Weights of a small transformer language model: 509M tokens, 7769 steps.
Each number is 50 + 15 x the weight over its row's rms, rounded and kept within 0 to 99. Layers, rows and columns count from 0. The size before them is the row's rms in percent of the matrix's.

# layer 3 attention output (transposed), 576x576, rms 0.0178, rows 39-40,135-136,231-232,327-328,422-424,518-519, columns 96-191
087:39 31 39 58 72 55 44 60 43 47 58 06 36 74 30 65 57 59 86 53 66 40 34 56 67 59 79 37 50 43 45 56 46 40 63 53 26 46 38 41 29 60 74 45 53 33 57 31 58 59 27 75 50 69 52 59 52 30 68 60 27 39 62 50 69 26 53 57 52 75 70 58 77 37 33 65 62 35 50 49 59 32 40 50 36 43 59 49 71 46 61 59 75 80 36 52
097:34 47 36 42 48 35 50 60 57 28 38 53 52 64 49 80 21 53 44 26 69 73 67 31 92 70 28 75 47 78 64 51 41 75 50 59 64 56 68 32 26 48 57 64 39 51 41 46 63 37 45 55 56 25 62 36 46 50 55 27 80 57 71 81 46 48 58 61 48 53 47 13 54 71 43 51 66 50 67 30 66 75 37 64 46 29 38 67 42 60 55 22 42 25 73 60
104:50 38 43 80 73 21 67 33 59 53 54 44 31 60 15 73 54 50 77 65 63 51 42 58 70 33 65 76 43 45 56 64 36 29 29 34 56 86 54 35 47 82 43 45 53 45 44 54 69 65 46 62 83 43 29 39 41 53 27 59 49 27 45 27 46 50 59 59 59 45 41 44 43 52 28 57 60 13 49 33 56 46 35 81 43 40 63 56 53 38 25 55 47 58 51 41
093:54 28 40 69 39 77 40 77 42 50 74 51 42 53 45 62 18 54 82 65 59 57 50 45 56 51 44 55 59 57 60 67 31 60 31 28 62 35 47 47 51 54 45 65 42 38 43 64 37 58 43 71 65 59 41 47 44 52 73 66 42 43 65 61 58 49 31 19 31 39 74 40 44 97 54 20 59 25 54 41 59 76 27 52 60 62 52 41 57 61 57 39 76 51 64 54
105:60 63 34 24 65 44 81 59 48 42 67 52 57 53 40 50 35 65 59 34 44 47 33 76 15 59 60 54 83 39 66 18 56 41 61 65 59 74 75 53 39 60 40 50 37 47 50 68 33 50 35 27 57 54 53 71 71 43 48 17 79 54 56 51 60 33 30 66 41 47 34 52 51 48 81 42 49 49 48 27 54 49 44 40 55 62 64 75 39 34 57 31 46 66 56 61
103:46 54 49 47 39 89 32 64 30 54 47 47 51 25 76 51 52 41 44 29 51 40 49 43 28 49 65 30 60 61 50 86 80 60 32 38 63 34 39 47 37 68 77 56 36 77 43 51 44 50 37 68 32 67 59 48 60 42 37 48 43 31 28 31 43 25 34 46 47 81 69 26 31 50 55 44 34 23 66 51 77 55 34 28 48 53 55 65 61 43 52 50 53 45 69 57
102:43 39 55 12 33 67 49 53 36 40 44 13 45 51 51 66 41 50 26 61 50 70 54 50 63 66 49 61 54 42 44 59 60 65 49 31 61 28 54 24 23 72 39 70 69 50 56 25 41 54 47 52 67 54 37 23 52 64 31 47 35 17 30 82 66 79 53 32 55 73 68 48 28 26 44 48 60 45 42 50 46 42 44 72 41 21 40 31 52 57 52 67 74 43 43 68
107:51 66 70 39 49 55 46 58 63 44 68 58 56 46 52 61 70 63 55 68 51 56 76 75 57 51 76 54 73 34 51 42 16 53 70 49 66 48 53 61 42 45 71 41 23 31 68 30 38 57 46 39 33 32 59 54 63 20 99 60 73 56 57 74 54 59 42 59 50 64 66 61 71 43 64 72 61 67 42 53 30 45 21 66 43 61 98 36 19 35 52 40 48 69 36 31
106:65 82 45 48 32 64 49 34 41 84 55 52 65 55 71 36 52 61 55 37 48 59 51 40 67 65 49 52 52 44 64 38 23 54 66 62 43 83 45 44 46 54 45 27 26 52 45 56 63 54 64 60 49 41 46 50 20 48 66 61 52 47 50 51 73 43 45 33 56 44 62 48 28 67 99 38 50 47 48 84 65 67 38 41 31 57 55 40 25 50 40 46 48 48 57 55
107:43 65 35 49 61 58 21 62 55 27 36 41 49 59 88 41 46 48 45 47 47 25 40 58 46 70 67 49 66 31 58 33 55 74 42 49 55 74 46 61 26 75 56 47 41 99 51 17 36 34 51 45 79 61 74 73 51 20 38 59 36 65 30 54 41 20 61 79 58 76 58 40 40 48 56 35 36 46 34 36 76 69 70 56 49 67 66 62 64 09 60 45 55 66 46 57
094:57 43 37 46 58 67 30 72 29 57 50 39 61 54 33 81 27 44 40 35 69 15 58 51 67 74 54 50 52 33 56 62 65 23 59 65 49 59 66 65 50 50 59 47 22 41 60 73 55 51 38 47 35 51 81 55 76 54 83 54 82 08 60 44 43 28 47 38 57 46 36 33 50 53 78 17 59 62 87 57 61 50 60 68 57 48 26 46 75 26 34 35 65 34 60 52
098:39 42 48 64 51 51 56 44 69 64 73 23 36 77 18 19 71 39 54 40 48 67 55 46 47 58 55 48 42 72 58 67 43 57 41 31 47 28 39 39 55 58 54 59 54 36 50 47 30 57 54 67 29 55 68 41 64 42 45 36 26 47 43 69 63 34 18 25 48 77 88 43 50 39 88 65 67 60 35 65 33 29 06 51 36 27 50 47 64 68 72 30 51 75 50 62
096:39 50 70 33 39 55 66 39 53 66 75 44 58 58 62 44 64 99 57 41 51 41 36 56 54 55 82 28 85 24 70 47 47 26 57 41 79 40 73 10 34 44 44 67 42 42 60 57 05 79 59 16 47 56 45 51 38 47 53 50 37 37 45 60 64 52 32 48 44 65 41 62 56 33 62 31 44 32 66 91 68 44 64 52 39 49 49 48 14 45 52 57 46 52 48 49
# layer 3 attention value, 96x576, rms 0.0213, rows 39-40, columns 96-191
099:54 61 60 71 33 49 53 34 43 70 43 62 80 42 47 70 54 42 46 31 51 49 56 52 54 47 72 65 51 66 76 43 48 29 74 40 52 49 61 54 77 60 58 53 42 37 56 64 43 63 52 32 49 44 71 45 64 55 59 40 79 53 41 20 55 57 24 50 57 24 44 41 48 39 51 42 67 51 49 34 90 67 51 23 89 39 53 45 46 34 47 62 53 51 73 22
097:57 14 52 68 42 82 45 61 37 69 64 47 43 51 72 38 36 68 30 45 39 35 41 70 54 56 57 52 12 20 46 55 80 52 49 23 61 23 54 41 44 51 47 56 75 41 79 60 59 71 54 45 48 49 47 66 61 35 43 34 06 43 47 59 55 68 29 54 52 24 39 24 40 14 47 73 35 51 41 41 55 42 54 28 46 93 26 40 52 49 38 57 66 77 74 61